{"head_dim": 64, "positions": "rope", "rope_theta": 10000.0, "tie_word_embeddings": false, "parallel_block": true, "learning_rate": 0.00206, "decay_fraction": 0.747, "max_steps": 10859, "dataset": "wikipedia_en"}
Each number is 128 + 32 x the weight over its row's rms, rounded and kept within 0 to 255. Layers, rows and columns count from 0. Numbers have three digits each. The size before them is the row's rms in percent of the matrix's.

# up: layer 9 MLP up, 2240x448, rms 0.19, rows 1711-1741, columns 224-447
# down: layer 9 MLP down (transposed), 2240x448, rms 0.145, rows 1711-1741, columns 224-447
up1711 106:097126145070114194135160103134139106105111116131154085124141162124167198149187099114146124102067199155163128178099066176092120137125145093136152109169173126083175074101143157123151143149112176098090122138131165140152132119145149062115108090181139124116143120153100125121125165133089177101170115139156142155174145104127080137131151171121168153080064131129136121151137085157089115161150148155108105131075170124143153114070089224108144131098139167175126173035136164119175109149126130123149125115129177131150168142114128134090116137100127120065117150184085110128112076137120078171126120120117153122122179097206134046104086147127177101158083170158136134148151138099057140091142
down1711 109:148160115160118182108178137147150102130090131124117135122135081132132109142154140102126119109119108060156104137167090149127108138084170110144109125116127123083140109087114130078176071132154198143137149155092173092112076167083116127163069158157116104154127154090099182109171129097111141169175113179128156172174066155129099141107083140128100164111137134141142146073141133138111096085151167167068129140115108084153153086147157110086086122070179149122135135128191147140119167198114061124109114195089183063161120092165140097070132165128059116105121161186106118101115148140130167141128158119062143118075123217145121128064118198034183065191140103095144053163109129065091147159172
up1712 097:112153150161142132193081153136133095117094113081127101146097115207137151193133096157134058179160152149140111154177114126141105105136165160114154101120166072164184186128086133090083125150148148103158136143090148160086163161139102150165151090167155100140138218127132096129110103191090137118144119201138130108136105175048087096152143144160095137087114123102122141151151164086188131136064204111134125159094080098087104061102170112110114114132119184126146095102154152157132110128149102084154100145124150118141175122156103110170135107156153075158157094106144144153088162151126123123109108107118094163187176136167083145129131095123057109130180134130107125128142111127130159123062
down1712 099:155143110075065044169084167150143125084149107120112152152126095133087185126157164095120144105149077091086077153141164140090098075075093115123156100193172123102180139128142101099154091120113083098142070110116167097082151151060143136138105116114124155143103159122143118072067174078108178124152165107134146130147140136176203143161181154110207162116070128109078098071142124181149084112141102141110156162160106160076156115128128185092144124119036124120123122125194146108119104139090155093126115122157156117195150088111129104135178113161094043116145134113162119136125067138116149197171139130129066100193091121127153171138131078149136147118117134146149114112128183121137175105160
up1713 103:119121102098132160131120107201203143090144161149104108149149172203135176130124109143140150182069045151068075195054124153131143182093156116145142130116144178146172150142143127117139129163191116133079114083097119129200127101140169085177119146156075112058174085168144113052141140151162106094115097133122191097137187121126115176052163144103146086119109108117086188142128131132142149115129086115111093100123157174170107060091120192083154144162122045127092094186110118182129123181122118076143095127132118063135129111111114165056123122134136162084102157126076118147117085095174087123127118135154101166078111107180104177110206127110100165120126119109159168118137127141172131113112
down1713 101:158117109123140226177150101141143134111087136113045124162101173120097133119088129131154173120153115135086100094107121144113114147124102096074092110113149117096120129102158092099160076110151078155144124151137133175137119151127153190161083140108148091122118123111174211124100148150116148164160088131160158142121142125134156125129105116172166134128163126145173149136170139121133080060098110108127110115111143135133155129139188139181078148235146112075102135121114155068160129140112120123160102149196098081000141184107130124151112152143077160165125113075094118110147131141107123151113135098132135146160124171149128100255142129106143187097091133055110209099126129119096143151141
up1714 102:121103172084122153156134163062083157093135188122102163156137170153113147122143132058147138112159087090125127137127151050068132043093110061124161149113120160115096129106088131070145064076150098089055130096157154134122125140152089108058120164088104151129118132127149068064152123120134148137156174117150176097131129111188139115157073176149122121132073144173082199127158089092156119100081170143122157102088138087137100098185076141136133113166140109183056152117123115159179193079167113155131110173139138118193096107145085129134166086172136102206160129110143152177080143137110141126125134101139161148083169147108154087168107170161096175113167116193105145122120090102131103093130
down1714 100:118172128149166104117111158131149041186084106160166118113102093144157114113149036151059160091087180142135118092136117113166153144125074100127096141133111100108098143087154143130113128179104129156112090170094171117146123145077115143136160170153157124112128106088156093147127129149104118093159120074120135119149090148140165187174147102078147076076127115113126130157124101143075185118100101121107122100075128123145126125115158089124138139168101150148143103082103187120146115148113157098096146183095127118162199152140103024110175165128131130149097151153078133159106189084179137139139152090152098177128158125128147115142152120077107055135150059134128081135111120128222124110136
up1715 099:079111117167096162169115149142116138092133144079131127140169152122072217118143125146112127159036135097178059078128141079125162106085115147106172157113168072160177183111109113049122086116086126141203193155193150142132111144148123134083102126088131181113157131097103196141075084132085131110123148143130065123109177103132148098189131120095102106086178146160113127158127119053040132055175120087099154164152102126165096134153148136126157122129147123116139108182134129124137162121144152132061118096124159138119108120128130125133104132113082181081174137149105099140098132151141108161124128085143133145156171077183109108051137123098082121086123104151142144170143143163106102140150
down1715 100:077116127053124124103144190114124064113089130088116219127090095109123144126106118130181109098080143158100157098135132133115125119155139174080127133127122075192157139172133154134123023119093125126151058135160173124111155143102095116099107161164099140129133155113147137116117115159112129139130144146118122145159222123154124116168096155162137177154179144142132090176129135138072131115114151089126151125079106113173130113180119139114086062177118186154063116140116201139086153089064078074111114098130150125154160130113127144106096144117146078114104140111115112057124119156138121134142116128119147090135082139118140133164095137068126139106141088149139111125129120150157093067126
up1716 098:121167166143130105116140177150155126171098111178105122108151131158139148095111105071189053094092137138093147163099122132116112150136119152074167077145148119168116121144112135117205149148084112096141170130146117107142138161115138129146153173090175073175141056072139090006138145142100156121195100151173117151132182156158137171117123110148114130097153150088095079088093188109179174078185097148143154148130147132170125117138172111129166156079126167076134125099171167122102156092093160147099080122115154175148094130074164155121139178150089141121118154130147123171129194117142154134085149129152168108135096139133077125093177147155086109052115154142122166110133108120133133144133
down1716 095:134130133153156107150138140109111076109123105107153088059119094140169090197150131127171114129072176191130132141111107187094131136092150120155137064124108106107110174119126136142176142098161086158101141126161105194153105083109099086106159145116151167169091118105182118123160072151136132151155083093142189104108136128173169120139135137130156126121135173125151182143128155189114158145128092092123180098111134159148109168121145099111149084121129161166108146187125146104114148057109100123073112159139128188129102053094085095084130146138098051160108152151131104151154109094187083117119153131132100117130098050123113106028144118148134132181181133129143156161059069120167133109103
up1717 100:111092149111128138086128126123119091095088134133154126131159125166137109163116171134168135145099188129110098049064097100110149142080102130124138060082147130065095198138092078101054151081134084152102136102127108101077083101167113153179129152123110105173088143156156145114176132120169165189077114108112096117164124116157139099065149076131165111146107138122155114078075105183133151123110082104105185134160188110131105130065168167114151129103169110195088115087090116120139076131162103145123137149121134128140168064100168099176118109208094157163139092101074193099156089236098163146094132103134102110142142054169164107130094094153182104159084134119162094131134130051101119091071
down1717 102:148119144076108162135103092132095074143073108126110129058145119088119193092114092046080122136144073123149171109114095121106154177143156145153159185172165123122120146084164123091129097136112127074120107143104130157113167148108141174139171097137143125131094128120090165157150146104133085141149110146090159155151092150135125108132154170128138145126127162153110129120148083134081181130176142127132135110117097207168099115087180127181071134097098126118206128131100179119118133121127095168177116197155108128082176081168128156146139144112103140164103110068157173125161144046132113097159157155154112116156124134094125105230092153086163140199128121089099092198123132132068087110139
up1718 102:109152148128142207123161105091135193127105118163090084134108109075075086165154199111165104126099111115119178173066107101099159126162128089118161108124185128128108117112113097129130180088148121097115106062134150120102142116088109102118137133142073113060126095225132082110170065172073110135138098159105118103170145108194197118156099165130150063123098112106158153155160094173164188200151116169141106119111116147139129103080123149150078100119110123100139120131080131148134140096096117142114104111051127113134084094157096137198133172111153125142098140133132171101117149135121166105134092112159135145109119192174131099138119086103142140141146128134171084079143126166128140055139
down1718 105:119172137120127115109142148053105110168169106151119154172148216117138130113164128110170142092102172160072192154107134115125138103075122094156166144105146183139178123085133098096084085117107129129107119085117134135095119093151164100173115105110129151102125108162112116098167172112124116087094089155087140066176107121095133153185156106142133143120114102094155110115139132105192181035118082128131133097112142109116164165086098109139187113076172074094105140073129123154149152070128109158147139073130105136016148075132128065140071121046155119130119140120110161138125156110154118166083047123157150134147134120135144178166115169111113129139146151159175073087090163169162103142156
up1719 103:093115188116094147175094099120053123192132119143107133102096168119129129134136177157126111139181150096095150163141080157106137155103049158078114166052084126094138125146141147128175104143171080119094143184111139142104074152193065083112094099164142181178147135163175171098102152081107142123155079114088128120172084184100105097191123149123130051187122104160155122119181180176137120121196132157069052167115152118121100074151124130108158092156144116170130106167105109115145139183159140195164100060109110145130171137124078141130109105178174125161149068145118150126171111122156073143102155156144143124137139137094080116137123063102053109138107123084161089100183100163113149119095
down1719 100:084090100151132103154154140173154090071154116118096074115151144173140143087196116160156076158091124140164167094200131118132123103188104104126139092086078152122124156163110099093105131141147109147118166090082129111118107062092123136166115058138087175154098167178153152159159071098117141153125103179138148163195116109138125110106130149123138109073166141104146142202098113117110169098200134148129117103135204175150117130133151149171088121122143121120126118141177123119092109076079119083105121142096143119067088076116142077160155155171153150128116136174100156183171164113140136085111174059058095109076158045157138117139148153113072147107156056095098084165168151131122143128150
up1720 108:126122088127153171097168175182150111103140151108159128177168148139144074066147207170142151107130200104157087136141146151134148097114130111084088177103133138134146072110122130157131169090109051130118154094101117153162122146108104084132135103130115123168087132116089129119129161120084113137099100127121142135105128125111102157127127140109187095141141176112131147139060150140121102105140163171070188156162158140122119157155121131166067189129125133080118089110113116089123150078156128153159127110141192162152124112089172105055151125123149166079115106108124170187086144140081172115092171093130133116116154105171147148124173158160111144129131166176131057135148177186128118135145
down1720 113:151121151132163103128110139157100118127071142154124084111073120180100116062060190111085163140070166117122166124125120082120108084172179131114159108118081087133121114120168116165113179160139090166139115137180145073168199170097103128176150140142098198076157096100130175084132205165136146121113172080066100139167115153121112174107102131054169177170093122133131168115095178117182136131095129168179068138171105129137105100160091161146108072126100117116143164105139180088121178080124112131114106152123185083115119126132100119173127171148122130116149091144105147136117156122107092116141100094137152133107129093143073118094122130122198148171119116088097013088140133096159138120082
up1721 097:138161075095156176167123123213144125123140136121103118099098148101115123163117168146138169092107159089101087156161170130143175137140122122078184147178140092165132159076149104083130167178087111084104148140082153152145128136129136180171138128090119149105117115165086150097136120100126095082119139093180073100173120122154148080135104170183138141109114112081079126210149128203116163129102149094126157136198132156097147077096103093134150093153130120150137206106123146137091107119117157070105122119189134157080144163123126106116073162130087156141180135108120113122085160175109185122108097124160106141161133113133079125134153074128142149111062047114068126118155131146072122140099
down1721 094:100101067111149106091134154083142143128077056113098164107099106127138135068189100120099115117173085143146114135133174166139157141099183119132106087100063159179110101170134112162094181060116125132173130062189170099089141152141147099107134167165163127077160098119162120153156088111114068135115068171154143153108148071155123095079171145139152101095121118144225086095180097109171153128112141178192111142094143120171156128150134156105172167101155108131168119067070105165090126134113127145123156132147076112113103144055125095101176075144119174100111129061120158114113096145160127131125148150118147112170159160167171193147121148116121120166154140092117114137138159106158178148106
up1722 100:078147146159127125109144097136098141132137198165118104109144130052096083166105087158143205134155155139186136124164078147140098081141103145152110087184167115102092105137103167127141140150125132075104104079105167135080084131132211153158115082097100127096139114161140167131202095159103140117119102112148145100106180133073137105128150120120141150084142148099151118143088158128193094176125109109066101080151169092156148125160084130186140111089195155068090142130146142093103191085066115125119133098102132169156148115110189140123119105173204085106161115147174143091161111122155103110133041195150188147147155125108147128150148118119178098126143103090032139176134125094113153054087
down1722 101:085120088152123125164132124145166085114132182153124117053101117138104126143134142147179156122118141106118164094126145109125174117125152109142107151131116134075136078161088123085140169083120153134050098162071093161144181095093142214124173156105081104138104090072125167097101148100078055149098168087120103059152145168200004123143087122128128113121118109150150107131152137105096067154127092127077175160109159119126208111047182079152089121165140099163103132122143096108179153114110128160183150066121111155156112137070139103122170178135113134144165145148122095106093104094113096154160130129121098038138115122095169094164129152213166165120138106087120106126156129154132194116143
up1723 097:114142125112155166135192145126071107108127154125093115102074135150183151126176134113112112146125223141071140138134149106145139084098122167122124120155149084167106072120136070136086119133125172115088147125089133168122103111128124146117105160124122116087143089166068069084159169140128073118124075108144145109131093128116100117103136107087054089102126189211116087151125154105114179127232080083119159146122168130105172159125133097093102150145155170126201143092213155115144123128166101140094119152123125122091152164117189080088128145094132037157084180148137132110131117148158124131077147138134184154108150127167135096168176112094098097061145100065158135095085128185058160122123
down1723 093:152127111113105079123132157195173140094163096136102155177151150101127131129146208104095053085098140120145148107114137118150059135111162168166111096143143123121100107119131145125151166150169132138182119105129108173111098148149134159112106168105096148137060129162196164115122146119136184105100151166100139120135112110160056154170123057116146177117142086103166136107127110176130122127118127162158092074111108122180136153158135128176088091137110085109059124131078117116171190113106159179134181112134122101101139098108137111090155051153116188085125138146142126201147125138095148108135112095067091100128133091109105190192103136157143172159098146134141117157116109068178096203169
up1724 098:160106141140071078145094172110128163090189100098146137098116121159129127126107117134121107112088105085091091106127151137100120145153180141136127072074124172090118120150149095149160071121159094101142165124111115119109126179154169138176124122163099134091177071133128204095172128166145090086175098147136137135110105136057163161089132166152194069141120083125165144095147121124145115086143085174110115197136106119168114133113081163145120120155181096119129069133099143130070153140188122120117100097116119075084147083142116136150096119126106051127114097112168107116143100202152117123137139123170172096205115138159082129106193149143127133074138205137114093124133097208161171100106
down1724 107:096124184075131179079187092188126181097138072101090110127121096142147141073157115130150113112096170160157077111130121157129115132124063087161159096095201167101110121150177074120110151115160078130087240152169125149097179179189131184090132082164152097118107139125117140153107122163119135117135141104117096102158167152114106107112095146149140097144085077102177128118069132093134083118136159081099103150110081110138130104147144173095110183146121067184145109112186182217174109129150125092169104179121114091114152152107110151178109110072136107168097088124154126160122117186190078142109133058141090189120113182093151142073140122140039125115146131151124131087143112138131072134120
up1725 100:109080142099152113131140122151096149127095102086094099097087146118049138156098114123080157089159158053091159086160094147072101102114228105173115125120113110108133179197074152137066106183109159168161106103155152117133128062104133179086091156148214140124082201167097084135129167076104087137130139110109127158087089175130165125109125137121132127184132131162190142115145146176149141114135098139140137136121152184142078155147075127136167148144070186128122061068115159093199187171100113128092155081171096158102151098147085144052121099105156131098129156097078100141057110096110092184122117140092126108113130134113066144090145141162152125132098158090193235100106138060112159078142
down1725 102:133122178108147131118138103106125087117148135080119105177097093072116142131136173106031135155114111163125159148158163182135149078168069142120150109130116153173110108192097080149066130107111136121101055113128113105158143100105149182133103148069096127112096149161102082166211154136137094133193143061122076144107130159153148126112146153219102131199123085106111128096075099157136142141140073097123179168111086095144076147156135082145150154167186084109154139147184098136176163081133160140097104132093119151126112105151116141139091124132084118111158106154103069125139101125137140100167168152121124167149145137053117084140125133195162194142114137185114207108163158153102121094158
up1726 099:099083107139124127134173169147153083178117170136112159098167155058137099129163128149123154157134204134121118080146126112126109120141226160090041165111117128125151196096145119184077102111155113119157116086138086079138093128112071108074085141132186112087153140075148182139066172126138120076143081113118119150159117101105104168124108134144144089162155133147168131102147093114175149109108109143124138122146123119155174124120177090115140137127156132137134114213081125113124113111164052146173167105215125132124168115120102153064124178141112234211138124133143171106136112095123169150151148145177139091230099118115164117165113114134113138091115139088113099095181150154124191128151
down1726 110:127134070126099126155090136137113156121108077123153114183097124161138129123136154125107123143139044133120093102127143194104134130142103082122162146130116137138106141129116130089122212106131120142127115180104167190160166165111163148125170123078091175178172120144105137153106070145148115102130163083174141140146176107132130158128147135106103182087075139121072117188121099106105136155127212122096079173140113088126121172157055131095103138144062157130096140067147116104122147121132114103131129110101117166255118088152131082171144138154201119123133180143125085119132113128100092108147136131107108124093136131154130154063151135164138091147121088141147000088085182122131087139121
up1727 096:180143115232112107169106140102150157140150145107133133100105150123126150064132074134172128106087113100171098108156125119109116140168095118107188088165162098156152140182133110152095092158131088126165081094158118128010200093088176102115089139008104100145127119151134143129103124103185139143089156149111134096095098143088167140171127102191124147146122119118147162152119077104121107137185101091107119096132154177130155120109141130114113108150128151147124114132094080139089149075139146146153129109113074107164102088085140105143147135104082064104143157106150130135112158123099151094130111101142112152126138160105129146121143112118121093178120157109110147159166134081128199204155
down1727 098:086122195200143074106096187128173164194134094082153044164122113097111109117133209163100170146075127110156084133138119133118120134063107087143046190108114174123099193094063114111162144179147148152121137146134117093102165148129111160154124130092111096124117156101133141123149150161165072094135126166149125176118119118106141077117185111132095136136208084152111123147191087080151175163152146094115151130144160138116094088107116097128166172120119134135129154106168119092112117092102129116165165096066131219156165119079099125155129146097172132147171111077102128084193133137166109086163147167067134091141153161136174210067131085091101103167113162136148080094141148140109141190104
up1728 098:163122181155150128111157096100137098095122131087076159159132233129124172142108111126135086129124174097183136176161116068080114082057133135129112141182113145124137157138210147053106139144112108101163105138091148136179120074130129136090087100152142148078092169115165171099148107124075122108091059125127104165132136122140118073128109134108124102105123153086134186122101110143120102127103142148157200106137098201133111101128132119112153136169144092116100078220182160147103139160143131149211076068143089108144122141130103076172166095094152116133146132176133163136158119121146094154086114175133083142091144127178140127153083156091106091136151114105112142165149101080084080130183
down1728 096:165109099155109111086144159133153180132146138143138135094137098082100175135132131145143122120155145124135132138087147099142147133093200138188110126084140153127150143101115169159136137135138154131081115169085135129097160131139149091142119088135148141082141079139078105181085118090112063154091171175166107117164123083137165184121106149119135065143116126053160114200109132092141123145155151140034150089073150062092180149148170134104146098145143149115122120108160122044178171126113147078084150148093146092162179164098100123143138182115177112121130129116149139120153129100106173137079082151153149141129094175142124152100117052144106114231139184190098042095130158095107175148162
up1729 097:134119127132162159152101152144164109167132152176135124179106117145131124138134168137167146120036142118095124159136118119132152165072117108150080138221165127102117115086137149132145178175146130144193133132148105109161092116129153139097132116170188137157152130066062100066128110097107140148156150157111093139100188069094104165140154142091203099105106190149150166148133086182147121117168150132116146154207147085072135158134154132081150127082109096087192195105132085143134116111137096152074098078198100111082146126155077133108159151123099114093112159079058153086166158122123141123114125147153105100115116119120170107122173230144163083116145133127148105132102079115148137064100
down1729 096:115123080160143167107146156142137128145136096153117127065176104114114153146154129135125107106138152159129110080167130078157086093062135158144186110215089134086109205098080072121106109112218197129139151150102144114153135071105157157143129142095112159152138152101150171067164140146144110106162144105148147121105068119155152085113158085192153123080114100136152057176131158095137105111140088159098080163117150168151083119144134163155078145160156172125182136132087120121171080179125131117125127131137114136103169100140086127147064126151133057111204101156116126100151109149096153059133164114111129116133131095099084104064210165131117133198120140077148110068117105134146098082164
up1730 099:132054147084085103188187109095178135118129166099095099188118138173166135195132085102138155075126106107152145125091145122135205155103159158130132081148146162143092037140141140155120104121144138078145129099062152129125112155101163080154104130173099118085142096130129132152123112122125099124057158078175077174125091172099130092110156075140113102086112131141138156141102092149119124170142163177105147080109109156172144122121102163152112077125148061136133076106163131162187094109095104118062150121124089174150138115169078121148146121128094119179140146127169121152129171121076079142107057156110113127122194126075092105151170081112106128091168164151100168121135185062107119116130
down1730 097:107042097160092125100130116087143132124164105132154126157130124119111151135167077101132165182133118181149144159106162103129129148164161176098106171124107117123134110103102061123134131152091175067148156074078095125145103185133149104051111142226105173120138127108160092166084182129110141069115124128123118176172095130097112138107131210125148160178150149154137142144129114151115170145089137131125160126180131127118131176072120153095069126143119087108134150157135148165058143122172109185115105128152098121132081096116106095091158142138140107134168137129084141120163141115147088157124110138110199099114152094047115095037123107158189126112158127129140088143102184131163147117116
up1731 099:163190104170109071167095142125119123132136129103143139121105120135089156097098144118097081145089091126167111141146134153160111171144155165140170078153118094132194125129102144115111131109113169160221119077142105086098119123104167149148100152174154111117120149144132153077068113142115138167099116130138136133105090145083078119099097073125181136120172091094111114203108140179113138151099155121121067110134153146133094130083129126073125129138082052174096131143138119173148110114187135060097176144060117153166092134208162148123161128139120147141111148099127080161122147105158155083108151110116148169109059072082153106159125023135149117101152098095159178144108170173091124173108
down1731 103:110166180125098159121107161133118098105141164136154095104080168069086144151183128169106135120112059137132118156125170132121142107146116140102132040099109114111165126147137096149122128099157073130109109146150147091164196158160094130177125181171131111086133137069117155123125113124178106125101103127046136184207109118128113135146153080144107151126135065134135110132147145099129148174102143125163191074091128137112090156070104149103117165129086114073167143115102133103147119159109180117143132112123085088204127088114139160149196153131141099135125165137171154099111114139158123161119110140139126084115196164103112130229117122128104100093123173103115178126215119104152108145128
up1732 103:169190124145130116170117155153134148078141150181099133103110113192137116129110155118165134075092130176094131134144106101057141130122134166111151123127094102078135117085094120179093070137154111124112132116128128156084138164121091052141064092164133177139085138132106096106113106091114091104111157199042162166099090139185141166184116040204129132136149176102162141166105150197092122066188137154148104117080106155098106141151137140149114129132139116154074114085149112085069109087189096146097188150100147126136136145093098118079152157148100128115132131165160080118144125146173163161140122148162127138155072186078145152195066160116105134108146150139115103143158129104132105090094
down1732 107:101154123107114103125160166121152155118125155114111104148086093124136139112200110106117170179100118167085135121177163105112146062123097117190113141122118145137135179117097086130097106140091149111084172138155164119106182158110100091093113128148128140086128084141156122125063155129125143055095191150162117083124087116173102090170136087189140060129166132139116142149161164158148142141140114133105146057085168082085111084196173109189106101164156144140118128101118119128194146166154122117165117177110129141184150153144112123135138156136140096121140151174149086101201147063147108138158132139122151108096110105117091111137158106140134130152212123141148159087184134130162103146070
up1733 092:132105069165131093163166143096141101103099207171134115147133149166132107131165174116093055175154215145113081185110137087115146078132042168113116146062112145143171106131145150116135115116134160122108083137108115095102084063103122159125105109148128107139097090141060087149149109171135118113096130079122132131125083152150174189170107158196082161198103097082129153067112143118112131182086117136217103056172088102182088103131194136084147118137116090145091107098110110104093116128134129176158112099146108065124119140187193148108128154115169148133155103133091121156073161152126126088065112124116110126202139162090125165167116161116115188152109165157170110125102101191134085067111
down1733 092:105161179142122113126168160154152141119123113094181091104081150159179142154089138159168104076170112083110162132140085096122116132123147096069093129111176152070110128111086146184097132089141085123162155085071126131105160135116153137132118143115145143048119107115115191125138160149120116122155103137120087162106131092148085133094105126138090130144133103168166117139156164092116124102128138089083174137110167158115185148156087125140111068080164218103089151131126080160115155164119080084126106130146150111052157141077129113117125149137143166103103172107143070088144172102192144133150133092090111137082155090139076100034119133136034134081190066097114181185074079136128165163075
up1734 103:132071116141116121106104127093151033110164132070097127098166113134176095169112187121179122135149147124146122130111113189118101078117142196112174103151138122077120160109140134115159123170108078156142156093064124134125144111090087127200131112163159101103128130095127168115106155153066109103131181124080081110129096102161099159114105116100128077142130114059202176159113145136169153141134142104136086132082154117123150207057183147132204088161118173130162117122101104115093130140115139130083154118135087126182115046131084120138105170110155099132111134159093162165150129141097097181137115094122211164114087067096130164122131136055114086115161106061123172154115148122095109136166
down1734 103:124153149155139128130144093128097079091120087199119124149102160072155156158139149159177127064126118151152120163136110155118116139060154188096144130173192169122120167056146127131128115146134075122087121193125154103115134124086102147131016165103155145130140110166116091112130191142118108089167143126104072103098176148115120091146193136137169145153126088101140117155132109079136146085136122133154108112160042111127141132081176178082159108061151125117102130148127131138139114179146202106094121149200173120113121165138107116113128149140086070098135124109113080126120206139199142113137146165111103152149106176146088074157146126125114157129096122066157099143100104116079136078086
up1735 104:116152136128162114064133125112112107107103172083157099095156127137123059160104162127130096084087126091128043116124124111107179118134163191158179094149168152103214063141092110082150159043158090103082147108085115134143146105209126142136101188165112104073131166146114157113121107148135121142133148179101167116119147155198143133161146143090150133089055140104114118149159197139118129130099165107115172150084089120117080134144113255143136160112106085083119074159165131161155169100131133135156130185105151060197162194093111126127142136120110122115159164118134130135114122096126104055122132099132179129164105141153157125076154148054130125152100134160165167116144077148109150112127
down1735 104:064120073106194134077136131119101080140156150116094096123144161145092105139150209107126120116056070130110073163128094158137166133213152130159154147098141167080123130169101180142108122174112126051070197126125132129105155148121224125153126176153138129093155145096179032098142159174156116131151127174137094084106128149161095121070172109102125192111130109106129108120132097116144130103115119094191141088072095107121107110179132154122114174112177122101137144131130123107166165111107148091125162155150123073109153096075141134086081117093143038116144138113092165097145084121166159067107122116137150060168084155145152150160082150131146126118147098107163167184123173089160151108153
up1736 098:109204114199127064121193172092125118082187141137148136173151132150171211145145140124192146174137123108173133113132136161119100134070099087087089171139119133166151210178145077099167104081148128124140141147063090105162106113133156100063098193092094124091107162156115094103144102088129157113197122083120124107108101125107094132147156137089167117098094093167076120140131108115157136120081150163112155146144127166086123119169137119107142072140122107071112104038129089107104145139108070173082124161092160082107039128115119170153093136146182082139163158171121135126183154138147085127110116058140119144143088126133113166148174144100150097145111129143143115136152088145103123122110
down1736 093:152138109119183113148118135047108126095124108144165123117125128139122120172143145168129087153190130166089139095099172128088113088126122159155118114083111108126136151129142158179189155123138124132120138156116047107119074074109192066122093097181165119129107111126132126150162150125146132139207106179118143119159133120115135104091084106153162156094174098104121111179098108137153154026154074186149087119119124162125093139124103160158132117070117095113066144129118102159118151092177096173129156172153135093190109100084129109100147108153177161101142124111141150087145104141128127049076165132109185076148094129148090164112114150195164154099125124120148145131165072136118142178202
up1737 102:128118109170067118130116178079096160217166192141123077130120100147151170147158105159096137146062091130077144067122087181145147114129174119101182097107092084112125076137089096137112105088128116159114109106142112129186128082123124161092129086150109204192127122135132131115081088140086117152100167057169139075069146075120098089121070103060051100154099085106158110169151102137105178123083133160128160148159084192135192089166140107104186207169126185157102109132142085113125146121101115157104146137132118136126085131127119139109161086075145135105175118205149084139109239106095163157145161164120135091146182164156103177129127140112119136088152125121129158110188151139132150130085
down1737 103:164132142114108132129088086188146121122121164114119069156187137070177047097159110127129107098168130097133135137139122121123102145161134151121174045153151126115118163159201142136144157087099135106118138124124118160173221120083135078080132130155153118118195109117132149134154111139154105118161026081137167088116153146181122110112137101119085096156177154142125125152102129158128103133111153185136139176175214074175109120087081047164097097125116092148120132104125104123159111179130091105084086136142076077154085127091100095085100112100133168145125117109159132152137159170090138103151158107129085182139145140148122059118157082208149102203136123151124081150068133080150100096075
up1738 099:129082130078147114104134144099192123175103106176120070118137145111160127131054143187149181146146144129157131084134144127165087110083130118138131145142140124092139103121162118058133108114068081078120123130118137152082116084136077084074131125171151151112118155113118136101131169153170110120142115112122128125088030115105164088147138107100199087128145182035164124122100147139098157147122152091121110126124136098111110157068167139157111180109127140108137047112151151087100131220179231186091079097179136091122075119159143196147192141126120133128130115118151140147130150083134139173168125092150145182118102139115104098116137130133121154144140192156142030065132117105144157085157
down1738 096:131154104136105096126113170127118086111125127091135201147171119142134079178170108119130139145162088150156139165132137160058114211124099118149138114108074139174159135102055131174163143139209150144144143146144069151091179129137106159103140135081108120079077137137129153161136154140111153115139107176140121116093145169109169133126102129071109111143127120111116124041176142163143085117165143134172085116094123123140115136120172107128180091121165134154099140144126078124081100123124041151134157209141165146154146131136138142088167093078166157107106066144193068136133132153084137101101169123098121124129138118091091091186117089121065183103143123128105216141164134148104098104088
up1739 096:088135160047191130108132152096169141221179121170117142153142082136126168110089139092113083128100105133131124078146132133102115076167108134113094091220132158112153062129117133164138150119114161129099045116157104066115139164144104098151193162136123134154106116096147145125069111088104207145055134167077116107161110128063156110127204119130146118139096083147139114134201143133079152091186067134154127146118126147199106146117129137163117086055104105138143118124129103130089149128102145130154089131141132144205097089147100160122164177083181201158119141114088142132130132090112168156121145143197118134120142112088073147140113118132125206108132106166138076083104147107070092132171
down1739 092:138157166170143153178106115117112055172168155101155167100105141115148144119180134144135111154105119075180124111065163115109133136124163099074142110135087102108150176107121116174112112182105089137187160143116127131108137173177118115142083109116100129124167081121101124123129148126068079145178173071151122122154120143113165172110142140164123070151156169108125185153073103161113165117136138053106117126203146099124139171140113148155142119104185159100072182073177158088145140117102158100111154073122075097125161130077147121098038131142186166127080133117151139147102180126092165116139128139110112105094105162120102068184118113146108146086099105191066159151099117094095071185155
up1740 104:144114152127133139173122115154164059178099159135123132145154119109191071155168099061122141167153087075164127094096066106074144171089116146106099144148121139091043110077117115135087121133135104122146134122143101105119071120129140161162085101122149202183095139166087151098084135158147152108157192149104127130158098069118154089091087138097171081151104143131176146203092115143097126128126118093135188141085058155076059159158106157160116112176149103123134098208133084201105134113144142180117148159087121106170177191083105182170144115142085143100129168119096036055129146108119132129118147109125106146155127120147144117144151161089086153136103129133128145144121124180127058190100
down1740 104:139164162172115091093110158094092119087119105143134130155143107188091134102115138157184159156102122162134146140127154142140088183093114125015116124118110123097127090097094162184132134104123122109109096129161097077168128056128132195164148156137155104160102122066186142083177179085180137114081125130141136100100087100112124110107167138128123125195113139096201129140142074118141130117104096134138093173110135149177131105079104119154092128129115135121080137066080143112083169082073187132126140109121157084112093129135120132150149121170105118090116139133128099081110070154144176080108213185147127145176129181115100104136113139093141130126128109163139174173143040168126093147039
up1741 094:129172126102139099133133112118129129207159171108161175125090176171082081104144124129102133118092084128136052133145161078120165174138101137180176252137171160142157157083118105108078074143130119099083140120146171114104110145127150170105074058102169157104198171119196119109157104085109093143150130126096121135116158119120121088121123085162168110107095089092159183144082146116104101134101085122123165103109033135088150086116159113135137117140128104073089082138149093079126075090095122186079074157163146176110091162098094157112155104145192117131138133125156114082110162152114097134113121124112162143179156132108098097135146164089181069143102144120089122174098141125160136152094
down1741 090:119125112117121158122100130127121149090112126141113111128145096124177128105149144141125128119124097133117183102082091138114171181108108180146137126074154123163102108151158185156141181138135136104144130135153158167086130121132158120123168205171105104119107172086091087138147059148162159106125132150125107124137091106146167116114090196167094127105117146100143092118096123146144120097162153091087094119176174105178121139124105125187141155127130169102121148060123159172106148126180140096136147117115062114000183121104115109084091094194096095154150113100120118125120125095156175181142130072127137199117141147112142125131105098093137161133107157136094255113110117172088094143164